config.yaml
n_layer: 10
head_dim: 128
d_mlp: 2048
norm_eps: 1e-05
init: "uniform"
init_std_qkv: 0.0241
init_std_down: 0.0
lr: 0.0127
beta1: 0.93
lr_head: 0.00483
warmup_steps: 49
schedule: "wsd"
seq_len: 1024
dataset: "wikipedia_en"
Each number is 500 + 50 x the weight over the matrix's rms, rounded and kept within 0 to 999. Layers, rows and columns count from 0. Numbers have three digits each.

# layer 6 attention output (transposed), 768x768, rms 0.104, rows 481-558, columns 416-447
562498472537465521386505458468607434536389526612463445486448526394515381503516458489549434559524
508499523453508491444501464464571476456611468447581513517481422457507524460587484499585482566476
525484459543432424485469556474447543396477522523512544536535540567408472561525516494490527506469
529474470432501500434523511419437414544439444529530495539556551507485446566456451485553492484565
467640527601518437583506554453551576422602464545473612472515504612553499468461575507561452459477
491512520554458551563508446420460573464535522537500490535455470554502552417495510429507452463603
526487597522544536491483461440512523486549506413503498542475630481485518569474556524526514543459
528440562465470514558482484484530427478525542552551544490425469433468577459524517496502478491508
537537505512528551528496473564523504562415620445456517567592384479516417473469527579516490510436
530455453485411415581465523537471411417541518479448486503490450549522465513523487495449535502539
520442541495469468531554624517524436495415508573559475537503478440561460493463512471550489546532
455490468447486502529451541524491476537600481450425530413505443532524598535455454463441492561531
499444581409492555463491529535417506553463589469571542448532455575446537494602608464380450543525
572506394514481554468553475533515497480503481414521435436493484417522546535500540503524517499527
585476525402473477506558509507487538524507475442467493494537473592567442519513526405445593496464
607523543438482473430501492524551457509553519600513493573556435441490496470520545524484542452514
531472416519595511380520475396490463445527515491609574493529568362525497623499492548530495557446
530611551480483525475488465537493523566535423461504487500538468530509509500518492520574521496526
554478504436531462511466430544525425526582493649504504551504489392435494531489481511552485552443
552469505422476452473553424561522511500491488517538452564509614529546492430470520387496430555477
556491522539514449490572478572453511490496488504444428503467513509421492543508474527460497447540
581404523516557490532443380539475449486433495565435475492503548487557559493533545457516462494544
514543435601518494430460479403447561566538501479589503523534450468425439524481512532403405523441
435478564510466502473434535553540470514510495497428559515430440482436532454542531556573545467439
527476537496587495538504527548506479515497572496476575426524456500462537509551504442428455582462
350530511503528481545548569505592535524509498438480463517474458514542541538461433493521504436525
607531545495519538528528447525528528439411543526489556463589471395434452521504505510567427453452
574426421496482573491454509459506497490527474495578479468533479424533539550552536537475464583544
514620544642580527418444420572513453464498521421443397532516531491398502453558363563417522547511
435446563582488551457509579471404499443454552497472560474551504483524503568518457509469543578471
573524428471549484466498484511622519592492423521509509414560494460413498598466455525460452601483
546559431480427500489475499432491470388480530467603490508519529482509534521539435594517542457518
549514589439487441501510475556469387534542601503513530533473527468510410489476533440455507451468
415576512495493493552522524500410420492471515474609510480543462499537642514514539477453440431497
571512508436435566471440468454532554493543506496481539527485535461514511401482466514477385569484
473475443498434495492406523478509411516599567577458491524457468520547453491507489507498500447507
395422546555573427452529572462545460499548401487430495489428507563521478451561555520407444491507
528398483437500492578485577496476477441512495390553557503587487357518499516468550508540506497451
538438541477467448527513495454477467548539583470546507385492477462483461502445408458507491547545
492463522523556403544478431565580499461467528486544465420546451476573440446430513534476445472509
511491521549553517519455408550426519581450416562536532530587539499617442562529478407529555550549
513472565535481543483527462502507601526481573447506413462549499575473577404506466453457435559467
563415478493530495533507515488544499425420547586547410509492477583474486537495525514536552538403
469554486507523500584478523447442392468482535465533573531487493488554474500514435501487501465413
524508564509497379522501505495517500475449469458514477527442534466462513487533518358582461477595
445449443481493584475391544472560513536460462442587545516478411465485537611452472559438568511571
588492483541496464484423554519484520557528540559450406456413350488448566615390486506451531418592
516529567521484482494485562537514485438525466535455463547529580479531467456442357442524494492452
615483518611432548564532429452471573544489380472463463424533474519514420541565560526423405527471
440507491506471481468516527552473476574515483592396572549422435474581490489558418555469504417488
586564507545541508531507452479474554408582424518589595459482523494508435556436518527561452481512
457579492481543426559501482461533468564538464395483491537452442461427462572491459460487393538489
504489436477463451551517531468406629433501526465518524445521529580416582564513444530525460528544
605541454505493438534556440552532430503474503530473445480545512565520515513414494459511483515485
485460437464508528541521521578357458550468599415569479518492543444518557522508594546462481605481
494487526453499512486494473420537459480514556425506533519493586484544486467527491429471505495474
408446488554435495584358576429523565505452483549496542511505560471478534503390575481454509526431
500583509474619503436453490462375432578647489434449571476543493507531482561502511495447470489429
442509510476567481477598471568505537521442410543503522508498428533531519440530554441574426487435
485364583423573547471511541499459483479547526512501451505607474602481464420449442536564552488505
501512451444416428438457539544459468554385473530586491520539478489436491559447546539576509489483
500587524504426523499475504429419534456532487555431546552477553505456540528471473543434511433519
381603527536441465443529559553473546548517471494554464421528491446545534537469559503448489511487
423522498459477483530509486522536504591466408591602534409465492499447532536502475397470492498452
500507563452480466554500444483484584510479521450506437575487585480485544461505489492468546537547
461487501549560507544510548472528534529474510435458490537479504541504527561467416516504595491588
457489552427522563599475529463504436458509509547448459513519531532453410481509545458407474524489
566526530485469432446528394545483428548422505514527444438464599501529455570535461552519564513485
536543500613544528465430441513558540516479520452514530509430507547503536458489526511492457532526
550461454498568470521527403500470481519529459546453582503539462591459531470498570447473389535517
476486463497619508525466435472550506531505554494566531507512492430503622478508506529480519460480
587535494583614524475474460532531426524514600504576525471480482576482508476586520559534492479519
573467541537549530516417531495502507458485460464488476502478592452413546535513419463489521514507
522449461430479560577489429455534436548438539489558435490463545547565503442481552488408395585528
514461546555426578456557510541568599435484564472485531495545493522484396541490495453410559430534
528432463468444424542472478468592519483486457478502504440552520409528422480480448574482493476510
490522508506423422411473532497537511534527468435429492500424364506490549538491519507474467552479
459494500545545529447454494535543516505587436467484606565492406506534543589502525542491566439487
# layer 6 attention value, 768x768, rms 0.107, rows 482-558, columns 416-447
522552504362410536451519533524460576582546551407491472505549540484497439465465502413411468525495
457461551522484490476461423571454578414493506522510540544573476542511468541435542458466521437477
475472395525576385539491560567528428511478487485471560487490491451529542498539466530434478476463
550530508572566536615560489450523459540475539490495519456469545501479575523537509543502426459472
502350513521488528491567423472473492461501490526475559453505621553487439500497486499521522423500
497540610458591516500454447476433468497462574474457493519467479488465486501584564490521502531596
405553471494424476542520453446480525465535527529575473447466431512578432433497420484503458460529
443463403478564606497482486547471553413468498496497450524528535512464423509519497435580448512423
495583473540391596489388528541431462498499555561476546562490460515526501498467530494456578448494
516448547552493566478475498484561418449480561507480500521540480524578591417540511546577452465571
518593535548490525537526457540402521549548497576500480465495470473534546477533505457470518540494
461515545440486496522492577429452556510404506402544557638450504484533516625478494425469511556503
540474440448500383531603382400537482549541482491536420400506398506528593569545528531475471437596
515574493492581499541438520530471497586509519483526471490594562469471549416499452525525549569563
538427556523509415476475477482499410491484495510484492518514558571491490582547549547542438459560
502465461462542500510448494522545462507433463458495469513407454498525515463495449499425486512492
490510536466508539482490487476526511439487559520496478438413525514456532523477436480557458469531
503494499553472438415411434444541498466460476569530534479481498494442483578536476555463558568502
516480524426513551491507572497584488515630466519510457512606488570496567465461473483476577515569
463487460531570488450469480516538482502428605559560483501462490540416483432499487536483572491565
581528598541422493504378468510518460534467486568492443449615534488471462500529447467402457552606
489435473526522422584486496419523501520539447529458404542491488451533451479524457541406456500550
496582547560564460483423464443497458571539480527468601494549475451509494543524580533496460470530
596541501434473490608520504478552494558472538538511473341601452469498507507488463484498559494513
416495531404546487476551525506496471476549502428449526485506578547390537478524469473503473462588
463461393394490538484542407576532611530564511554550438572410548431473503517534452466494455428520
570510532533537454525516524445416445551467491527508569517502493574478469576537476514454489545465
537476483686444494502448600503559538431553487455548455557421476480512564475504455570423455600488
483602607533602549540545548433400517611531421410584491488398466544534617457549466641506498493428
551529465494495577508451491411482404466472579566464519531543514588442504479409495515464484397496
461539524523502529538475511506628539468431512480431578556502593564480522499569607499473578592485
496464509525598578443488492496503562505556493474451484475489513492500554474482521593442409640529
564445503412460479457488565521470594500557516479534546585507564547433565521469456500414496593540
437603520537494420489533447404414478467419463485409451499486535486404555528492502553544535395487
497461485587524489477546436508512528499500450521492471486444528483437571519506437441531489446481
519427471419486456477475448563512494536502576438491482460466438449521478544553456501507524396463
486541483514509548478565501563569521458473497482555501442415557446559482481506491534531490448414
537513518563499549444487577530585497408489482545489538450494470474408514502458569504514401487456
547537437448537557453568470532420542500443619519458627528557525466523509516526502530441482493416
443439467430430531423557522512552577523556559483422474447489413649484537431537504515480510507505
441567497549428526489574474448450488475424489576498487575406445538503412514469390530607541473453
528542390529536529518543441421463376412482561438456497486512469503536471448615509549424558478527
545532452507515504459486454471507500558447485458435369489428461508485507425551440517383470503498
507500521560443503508482480433523421458557500488540460464536518527455483649608557481390571448433
502590505544534503528570600545430427430477508510454537653457495527451473584532548455463476502471
462433524542585405555591468560431583523555425458487453577543571509598501613521445481598484509606
551561570531569454503548517492470470573502498564490463561502520522508463501411537443564524529552
489427456515480499539446550474556508401477489466666461374440419514551591484423390499438476571481
526510431451542536477548609537562565538519493505565508493502423434512510520627553538378533444493
497442499463541498522453441586462509537581539522525438580478394532487493474526517526538530434407
524603463463529487505398491440578501509468545516538484468575513531563507435497538474455546507578
547506462509473492481476461516497423462405453540484435399516490443452453401474392646535448477597
569511563495516566496466615597501481497469617462365563483500547581544439614467605533525580625495
559513520466521516536522400534478542515573527427540542507533399428478517502490441523494460475482
515488529392462516507446514452534505582569462384537473432492474514568482539506569441529466533482
543484487549582564411544515552484473527506483449526436567500443619523543420531416558516464524586
451501482532491565512556543584572497512533465537569460604534575468534527511446474521553440501476
532505528538514507483424555467579539409495503506546516535477496452502486575532551465507521364478
497459478427514490517421476542529558500538515534579547464561442571472436543558508348429471544558
422466492557492493475506500534570543585490478492489569527474501541440472592519485554495526503455
476513444557441501410496582471547459509436539422495499590475505461540504577554532515397516578493
480469541473534470500540437553495439440514482552451523496426513497441461517474550439492482457463
470508442504460474528439532453439482450579443502467496497484455385447561507491519586498532465473
523487521496432494439543386431545437587498533420449413464601444474515473493520505541444524419519
537568489576539541462469460454410432458490476475459422562595501530544528521557509446558447498456
531572491627593488442540454487449508485555453456579575553462438460561501478508486484413456525527
558475533498509464522523476512455416471582587540499495531643459510516534500422491504595498563537
437541446493527534488421562509520445596488610574504468534532509480531447537505602558411466479386
503492523495576477382387502432527450437508528505640550447505513516480399453428432409474471508513
529547469534435512457458449539448538452485449398417447563518463491409497536489503565605450510479
530443547504439585504498488488473503510455566493527483513523527566508621485434495406495497458496
519435505407519497443439544500547643465498532457571567515502530560540518477490474593557498442537
553581451552607452484654510465421457502529522541468460486541417485551548504466513456551492415412
579501597494527588547448539441394559463531478464489690521440434523485523498543516579579513364510
525431470428625577468618424567445459495536416552532481502515435550461508507516554530554539599482
489415432407483502507491509480484508374513525560508508495493512461446613536557491544532568383425
631473543501408411431484422508503584549547500482629486424518541496418442455537540573475385504594
# layer 6 attention query, 768x768, rms 0.102, rows 512-639, columns 416-447
505483537388507503494482447436516522526498522527478553470477498503477505510500446506463504520511
481522476545516480533549465511519498491449478509517466480480520499486456522524521538555495484528
479508504515539483523473552481508501546521504522501513534532464500521556557466543524456480480506
526500455537510508484517439500490515498481531541438486502504451513443545454514464525506506506458
520537505510509499518499497460504472490490523497549482471504482546536528524493553520482483470478
476508499523503473459526530456512463534538539524473521511512497483508498525526574578474498504506
485523471578539453501489508484501518445504526532493518487511440463518528504489551533491528492493
472475509529514443492473475509510514435460422529478523473487439509554520468458493537474473457464
492491523521491526509471460547507523523519498491569462537483569539453518568518461475563521530522
514489481482493500494507519462489515528501582439540488547513537481487509501490517492492518502532
484512478457491512511490483514523446567487567442498497512508512474444551575498508473539530567534
497494528471442492459491460581479493495488408524481461448594464539548513491486465508468538475437
547508524540447545518435466487508575500531479513530491506482486464512394493569480445463509442493
531426548452553486481530503500434508482447530483584510467475482468531493406499530462543461529496
376506474450583474497540453488577437512454620488469596432516600564518543441494547553617418609542
490488485438487444456533562438511529513495540533503500482410475474449492549518507590588452499523
497481417445472548518512528485409527451489482496529463469466501456529521519466510485426479521463
562545440552500483595491518539470484488502544502480534535516525494495485523498641370541426460466
437548565471491526427504491567539480476405492463463570507469508453542506525494522460423567508494
533438471441479548541490534509478509463510521565488510443536516476498508478505508466530484379474
418448467549520485528469454559523508514565490514541450500444511499502510499515515523586516510508
465510507600554454492513459518408441551515507536560404613384619532541429485617526602437635485446
448478525486455550561442396565510511508556566554457487474512560452429464522524543526472529471405
566565537474531486399488477522513541438528542542493455537475578474551531505503502545489410458490
584482522519526466581507480502484428440557407521531501457545447481444585551511447502552484415511
454530539477487479421534512470540547437422463473521445505525465466545521474426547431559442522441
557542511481531513469495464510533444501530523507509490590586497533444540463515533551510481445476
503515490547526505498525431465484404504491463518535539464541428542528479563532488451485469530437
446510541555518502518498422463543442476402526582453459502475477532482445458562489483511475430453
533481528555508576558538479414500485471438546421428541499558508483558532460529501480531520443468
538534409539451451462554464498477522498531492492506499502451512474546456502518554594472558503497
518564430508523487384512432413509545486564569581409522465448483424505525505492522462499486517627
498541485508503550503489479514482466524485516504506503479513484489513493505545491499515513521494
476529473435527479495526509501520516472530514495529499516432538513488570553507604510487576523514
512496495516513524483470505475496476462500505552458491521501467465540545408552467545479487467467
555473517521481500469506452497499595493488487469480504504508484506473456467548442494519494512490
512459504505473541535481485548466567434518489516492495511547533510445470480512454439549495546467
547484490541507441466477458445489521436524524541491479530487469474501488472502496555536493477455
509469486526513493486500472528496556386476454497534504531447455488521485455471454513517527474484
542483498498417555507417490547467524561502496491508495476549570526502518507491436454533533560498
464524450518491495524482506486467443513512560475538470487499496470493495557470502520522478524538
460536485495560426493564569443545441499530534511463518510482454486519540536555501530511492464525
505553521495521465510527517425521426468499561494479472522514481486482489554461564512529434536527
501496505439475501472465448504536516492549524470500490465458507502476536555451475475495484556489
508424544486497484532474521455486488563480500420489523562453493500482539469550499464485534506505
513543467486516486443560569541461541488510568588473480514552517416526457503466509511547488517496
520523471458426537474548481518532463434537453593526461421463499483499457587521494525501467419470
514519522547451517577540461528521546432433592537555472492471518459453472587553527498486494501491
504447544550559466532483478540512546523517494495475503532467552519493587468451497481503429497534
453455471564514519453447529510544428502570484559584462563516480423484495509540507503452501537534
534538542479518508616489435453480529459491516459513447463513490596519428530616481468509541506441
550514515509466553543531508560558541482467570543409524526557449568519463432468481511521419539594
520480497473459520557446471436492458469491542476536501597542485464495435523522523506535466489500
497503559433455533474527506500413476483541471462487584575463511562502521522504450521512487551452
556395492472496501574494471518551530455542518489484410489522462553576505499509555453524489594485
493568527496470570477467502543488474498463454529463514570490451465573513404481472447461505569457
421444468463515495503520567480460495542495522513546482544482590522538569481535537521457443457498
491499507497440508554503454530484369557528501371481459557476473498425582487527486495515545539513
502486543530600479552510493472447418499550512572437512487527421512570460477515455545469524563535
574579435476478496427510497482559443461544457476484476571511517521524504529531473492515444576530
459461460538500533605461504558497554517529526505474482454510553513599525538511444472461575545525
462423506455514515499534465512537493497504511484507474542510402532577475487397568513499589485395
510515496455577464463498553530497528435463566398541523531440560580481554518479489425577432544554
433471583441449490500529492503447527475532489474538518484482550523465452414520416388489517515481
465483470621558496566529525616447468460503505364466474443310508579482573521363504494526432447508
513477443475462518526595407626607476519488359457565609444517486443544502466470505511403515501472
477514424452482475547522493438433539532632530392489433529536567473527518395422484427503410479573
563485585499401545624489485493467430367509424508395527613424481430580507545534485551433350479475
505457503366489534447510462452491376481426565535576599472492475441548423544545545410379568510487
492533518496508427527382542487461559652574447625547488449465513480545514488573559469451523489466
524429539474370439426556516536428552495376681549451547524375524561448536533534619545595585455552
378458496492506486477545473536560422483472518592536456476427539482512497474545510491470570598493
610527485507559474410450463491471372521427512556514626405479365469437459599464536494486466585473
454534470557429386539465496393462471622443507551520480498523422460499469498557565575493499509581
667456478488520448570481435469452393474565584484605338460549519405401490591382569533402498549416
493440348599485530611443428470505517509605417545510417513523466549462520411438580432525576483611
603585452530437551418537500452443526423485550484530508501552481475515476430479563559577500458551
466539425487417422535524429526400494503469507441594564455519534417436594571469503480441622489400
654446488533530592534392493508508635525459511610433461468443560465514470457488553546468486567450
477455496528533492365591496445514396573416442487479529503569525516525522502501499527365463392494
491580488533626550536439561529411445530485504471434514563490563535482542475497422423417549536422
488560539532510582409484486586389570549590535343489580472490440541438539395507523487491509585580
499500533566420478452491538499481475574434446501463538498527411528493359491533503513495585395471
491521531626427487615465483526434500459404461518513561567559538468618539552555619490591494518454
547539538475551518553513462469491534492555563574550553530548408420427530476458382476546578350526
731476485542429450546580539475503555414580454373499380639518553514490450570453563409489537605519
442581559384492514525469320532499486468494512578511591545582484540604572536474460500530490535537
524456429464569558586617571506541552480439480529498454415526477600416559422422455414530456583463
534482427419544403345407512531518482594508452369461431473410470525532559539449503489531455535444
435533473537554703618421526530555431394445443491504443507424433527581489446555448541545547463516
422511458601489505530448595451496448513543593591529580374462513409495372459430444538536426511453
427522486436491466584437463464427457615550525497442517426592429529449485486539518539470451517404
686580467580640554380569431517422437565562559495380510357460435514462324503443611513477410624445
642426390485457416543611552385563516560421365479574460561445546666458454457584423567594517548522
564611574476485489432598481537570575546436511470495422514408488510555377523450479425519468471544
538605492339572486583529490530388436481454527536598493522535512433587528465394533537480398508547
512530507557540504596509456501465383469441545489548524515441503617505501397559460443527554485477
570464552604562399561482601420467467466426525470516508605524467485542511447512551470511601553497
458444423534566643509558510454533459454563578500491564455448326481500485567563570532473500529520
599548409489394525635375545522571588548442474440436514572499582450418449429534561466533537493535
562472464448518565443490454524456452349463474464465505512489577539546463508481537639533507481418
609486448449480504477525499548436454516408532603418607638529610508532413487469426416460464429540
560434498462580465486452589630556553484606563527477629568571623528477445415563492477534514498544
410417445426418436522498384584658561505510675496606612491500480391449590487448575434400557450538
483433457532421453508539535599542476569491505487523571400529441503494553488532403406515553564569
576459528629391593426584553502635530505459556564520483634587498502547518539641574538561563590498
486436455574586468556506518477478455428351454496556562514586456510407360635515538490435548558516
408391529523468475434465347528461440517521420512522485332576566548475554561481528425481531456496
313480559520552513508489527554462543503527607477504488495537393497522487486509476531536423533431
483519515534495449525498589589414435469493491508487457484567450540541508581467445572519409579514
474598558540564581505454597354556534516513492551412499502514478617449527515559461414563647470467
412539547509570508494589521502437585470426457485509551551540478455435612465538504408560509528595
503575564600474520492518475497474522437498424577502339503423502507477498433460452386455428477443
600452519361473565458554454532514476589494380479495451376386477448484419555541559418409627455474
462568454616481496510576466537410410496500470455452549373598445396508494432576480455594456563510
610502506450466454461453456403386522431483495530684587498511451555527407505595560510563537602566
482464476568525542494448547565454604564482436552500532512368425447475463415420512437506458528438
565595631535489445513494451441470514458538531521411434422394507504534471512494382419491573530578
477492573564439455546397473497539525492473545474599545418401573491512582505512490514489502499455
521516560452549492411521471540385521512504527462501405497405551547549539465604410603481474500481
506602478485378459353529486527440506504427635486407388553523470534504482550498542533443392451492
526525463433448560436460679444539467525519629504416431546506490498410499527509538578431494367591
536373549364490500514503551486427478435440487625507585364472566472434481433557485548551477587568
645497526351549496563617502439421467391610560411488494614599566510549491368541543518468540523504
432506560361452566448542463530536562431449591448563377548573448658453521512443535518565612538481
382489481526469471468443579462392548562533556503507568449386589497420560464491564474390442495401
445473418515467493481520536583603480515503528514429537478564636551557496476547527455542514500509
500510558492483606558577508420473519431459511380535476499498487552398466434366525521590523600483
# layer 6 attention key, 768x768, rms 0.103, rows 512-639, columns 416-447
521488474550527523540491548537480442476457507459508493469495518476482483457506539486522513498513
503517515441473507492501526520488504492564512505522516460460505504509506486458518490472531508470
472496465520455537504465473460528509519522522480413539489469492516511474464516469503497513502545
491495554452530516511516552542466482492426530522524502497473512489492490508508548485528517490470
492448488497444518478478523508469514526455504534510529515508448496529510474512521517548506516485
499442509515496511540474531496471511515457530499472503504529487529469495477503528510546460533471
507495538499497504479484446487509485536448509494464495530505531488475487487523491527509473475474
509528509478510483523516487537509502521505518516531496507474483511491461501493485513512486490515
466501467492463500562506533473470498492483525514520515481553499527544519482519517480480517487549
548476503532513496465484469486488449505471498480470486493491555455473479534467486472529576493520
467488513461432511515478485428458585485505560521507490503540496488526513494535501506442499479521
483559502532485452581537571505542460431518507476492498511535495501541555469498488521496547509467
495527508472497458489521531490476515509503495497510488522451464495520551520489466422515487508495
525476524450474490473545428477531470511521493506508479482454508502464483571438441490543539508492
504491495485537469518479523483520512570482507510460491503522531469459475569578505525489477465419
507464473533509538466431491514453522461508544490517539495541522519507532479458463503495529543519
544473519558523510544544505506441480433512526432500578511521521497486511464527490510483460503466
502489532527494555503558479495488544481514454473451446483470509419447438558519479486551509461478
453503513493477468485433526508534488474494502548461544438495508371499440540400459496525474494512
502464509543527482508490478511482487478466516551483482531511478468471391487553505533465513557507
439541550533525491452448508496484479490541567430502583490535494470494441558534504462537481496512
504465471604564530547519462541538449501568551524505474546491491511514515491550522564519604447493
508538445545480526503514547512491510547540474476539521467565530523542519490485577543533477462473
498536434470501510546470446506454507518538543491460531507512513482535548507522509534506477516477
488522515539495500596533420516500485493498492522475449458423470525511516511493557456493479535494
450471501495494480486541514598490534503530489553513550397441423483499520479492565492518466475481
506498537541491505579569538543504512558512474542555498421447535455516452483451442545554444498451
505458501496442436470568481500467551481525500481502483473493387432542506569499466495480472461491
464454553471541542528559560495462501490491518529473484519575486488412540509526553453506568509509
533509537564541482457499455509492510521477548464497471508491478527517570468572529547487494482456
483474480485444404521525469529421472515477472471394514525450527524462499475468557500429549481473
510384502490467467487509425563514589520512456530464493491443511459498522518521471460570525511523
511452509503512520520487557472510496477483537484495523501507511491513487462483482525505527494517
539520476500505545481471496463493539530504486532525515502526495528484479497524472497482535512468
487529491516464537521513492508492473513511524518489509485520524501476521508512525499509525482536
464497509467492490541483468470515471525478493511485471462521506437498505485454511509455531512527
509521473478493476484503477455507411519497560548501463477465508479502504518504541505442515507475
477478519472567554526515508551526463512477494502489494500497521464472509493473454522481503515459
493516449497504522479490489489533504501536476454516470467508524454480523494476501497479530502502
459518478489532503526515496493535525481528506530485525448507488543537515490472531492514479512527
532488553543520499480479465494442539451464493513451476488476557465504526459533523531466504509478
556460567550527491534498514514522471504395448484476540516500535485465459491567529514513498471493
543511481510549475480534512501536483483514483444510507465454504493508483528420484505477501533523
438477538464484504502425467568459514498488493549480533506560511566496530515531464520531496485486
543503492516517472531528454522488494475484545549529436522491531438495443535546531499511499508495
529512466483514493534554510494513499484501439466523528501483505475467475499512466533441537431497
580507525514578533467487509555545486438534473471510484456523516556547468512472508552439450481519
460533469511527511460459547541551544545525444533457537404498460524488545465475496440529502550467
414484492474487518470501519520511435526513478548455456470541514532524562466554441469423492528591
433491549521477448521499526497503470454455517444517503497548473480472533530578459448552475548516
475520479482493430470475540490433528554508587474427509465545563539502494440505527487490504468467
459543487531449557445474409530555569523546560513478550498557504447469501483481555493485531530525
451535535465468551486537508513486465548500492528517544554461486512546522462574525499456493530493
529476543517479509530511560503431416508521522545558525473513572535467512541553429536438525456474
562432488504457468496540468469508512458464542475510435522419481559521525436522470493504501519426
501517504512469509490506488550511495482568542511482484549553521568475529500484517451533454591533
516558521582528470429492487507540376450498487504524437485524441386510456458522480485553477413427
471515536566542460521516543509549524500480514491452428505492498569459494472503472411463554476556
478453477522565532485482532553480461498462543530480436483564543438485536536436486451528572492486
560505460531471531495594493465528447497506528467539470494539501471533512541485536502480451570531
539465489465534432562523459458469486529499505480541445500462438529514494482531509495483564526543
535474507488413502561427522520497474471521532490529531492507468485512458537473483531493503487450
507493481484469513486469582501457476521529476465512524573451475538414508516450476492535555542509
525572493415442505511524535464424496468520556542508519484469550489529500424459457513504475524496
452485411591577496566529496618449497463532457397484477414273460568482617551437477457504439448577
529445413480440568564653373569666529557419323452520616453536511442571446481455576553481475523475
474491407427449523508572460441453500549608535382530445548575530504550486418423450453502487475564
537457565495426489616453478489498478401519386469371514566395452392581561529489452605471358437457
468437474361448496438509435443508465481458581560657614440461481436529407557523540396409556580429
498519498517501420564380601433420584608582388605545458451459516443488466453588533424464515468508
560422510532413470435585532561429514482377702582461512578378571585489522530510605519563605485575
376495557463473481466476487534549460442451496577504377489430475477500555497558521503444581607506
632536485543523530414410453537482405536461564550502533478536404462458403597495546453487489590500
478503505529402425552446557354448482537433559514527475519491435449523483477576561530478494477559
645436480523505364593489512486471374451579609449608375507535473450400515547424622556394501531426
504495336615455566626413427425516501477602431549474474445554433561485495471420528456491567528631
654624453462475532439538550457415470406501652536563521487521511450566479471461509563604569442533
464527461427410452539527453536422503531440543485626545442507565420404561601499387500488626478415
689384498543563558511381441454537634553499507569434446415478508422484416409476533530470457561409
527474509530480476359545478489555332607445456472540479556617519513514547487563508477430430416433
455574478548660508511490500517456450482532529480448485577521571529515563515475431431455539562421
548584518505495517401438497596402528508595501348553591503443465532406555387457534442423517559638
425425537593479470473471546516529552591459442421478564522580472470471379497525517502539588385479
530484467586428482594450447519475451498352480584517549551576513400602545533589621523592457549429
562525562400575569482501475481539530523548533569495527460566432407457541494507368532578548331523
707447464528418448488579507537552545397539457410522403674568521521501416541485500469508508594491
488521524404451521513405326504533491395524499557466599521570541525618635523466451491517521467581
531407437392521565580574637545637553449419488562567512460576431576493609444435505469549512580440
537447433444544406386402497585490470587532406377458447546403489539550567528509478488509480569451
447551454506577681613425532557526395409485484458532434483447413514575459497534505498607529502437
431519433615465514496443536444514482524524573549607514441500545399411344440415399507550418485466
440501487421521456595439442451464457618509569459492548448631446507437514475560521519474452560416
720584382585617528406575394466393469600602514475407521370390478524467343484446593521504438620438
655405355515493438511653540319529526509446387519537448570400564614452441439519473553563481518506
587571560451466480437578499542540567506417535470471445540465516551565397518490456428521504483561
512568475327575543579606474541413496458439476563560517520531463443594498465414520509487393515549
483455547541582577561506462482444420459487544472501526472494551645491513410524440430511595501476
537452608613520458509485663462444488466461548475510565620533465511542498434573590463471646569488
438526448573584596492551409481499420481575589486503571506485306520512451566567526490495480484484
592491455494407498604370497541605616523390405456400509552518575481438416431493530481550501482523
545490474415544567496489388583448440417444496451462517542492645540468466476530530674513522462365
575529466444427457421566504503516474502432516602405593668558640524560382486473499452524466472526
477453526469611503459449560626558555509582593537410616587590605509442452426557492514568530480533
395429465470443489516583387546601528480462628534588621517543457398474551557509530444377581428500
470419466553470435523536473529486493551508485490581564377562461516488541536494378390493472606545
560467531623452560398632581499623564463474610541550441569636538524497554514595567484578632545434
585397397535556394563521538429474467396362482465538623480557454474348406673467604501419484574472
423430563530428481372466302487453447562491467518581471351593544585490593549543504431519474470531
313436554517541469501419552573491554534611610497497511504452453507501495455431432493551435496456
478544496486466458524518612556390418497536469470494403412511408520512521579482481584497391604562
503590585548573565480495608427532498485580471565457471540490527681431516493524473411513633494501
443460525456556468547516470468455636451420484486515514551578482466415592462508441429530507488574
493510609603474501535482423493465519383506487568555321497372508454434527437465472409502398418495
568478621354475594442541464506523528550543423512455414389393455439496403589521550386450651407525
425539379538464439541593474592487421545502500467457559402604461331543530464616524471598463588478
637490543521514471510443443410419498462496470512683533447567423561537396455572554483531597586559
483453483613473578451451547597474547585503408477498508494414436413459391400415529472540460498395
572618597516519495555439442457482419472507506542424431365359501556494465515476411440495551472597
461546576569441478559430484517518527490415534451619596422487580546491538536487528446479507493481
523487560433528535407537478542369506608460555460496363522413573502552556452632457555500423468436
543626464450341506343518522541447471505420689477385401497490531445477481521533570551390364510455
538535565442430570431407696445458443579512574564429402589477467467490513542560523597445481388638
533371522343499497550572564482499531499423496643508577329513582475445502425539449528509468604552
655552479296591497562613508393413484409622527417531481575557531557568454437539560522550525537503
431414519362428555472555367479483589446439613447592304557606451632444517484461542517558597553484
411500487540517420404465561440365536560544494548485539463428589496392534461502567492397402505381
430460374561460542453504510573573462531458574481392526445563620546540464481530549489503521503454
476534525589525575558591477461433490478465494355500459492516541570422414419461544510592510656425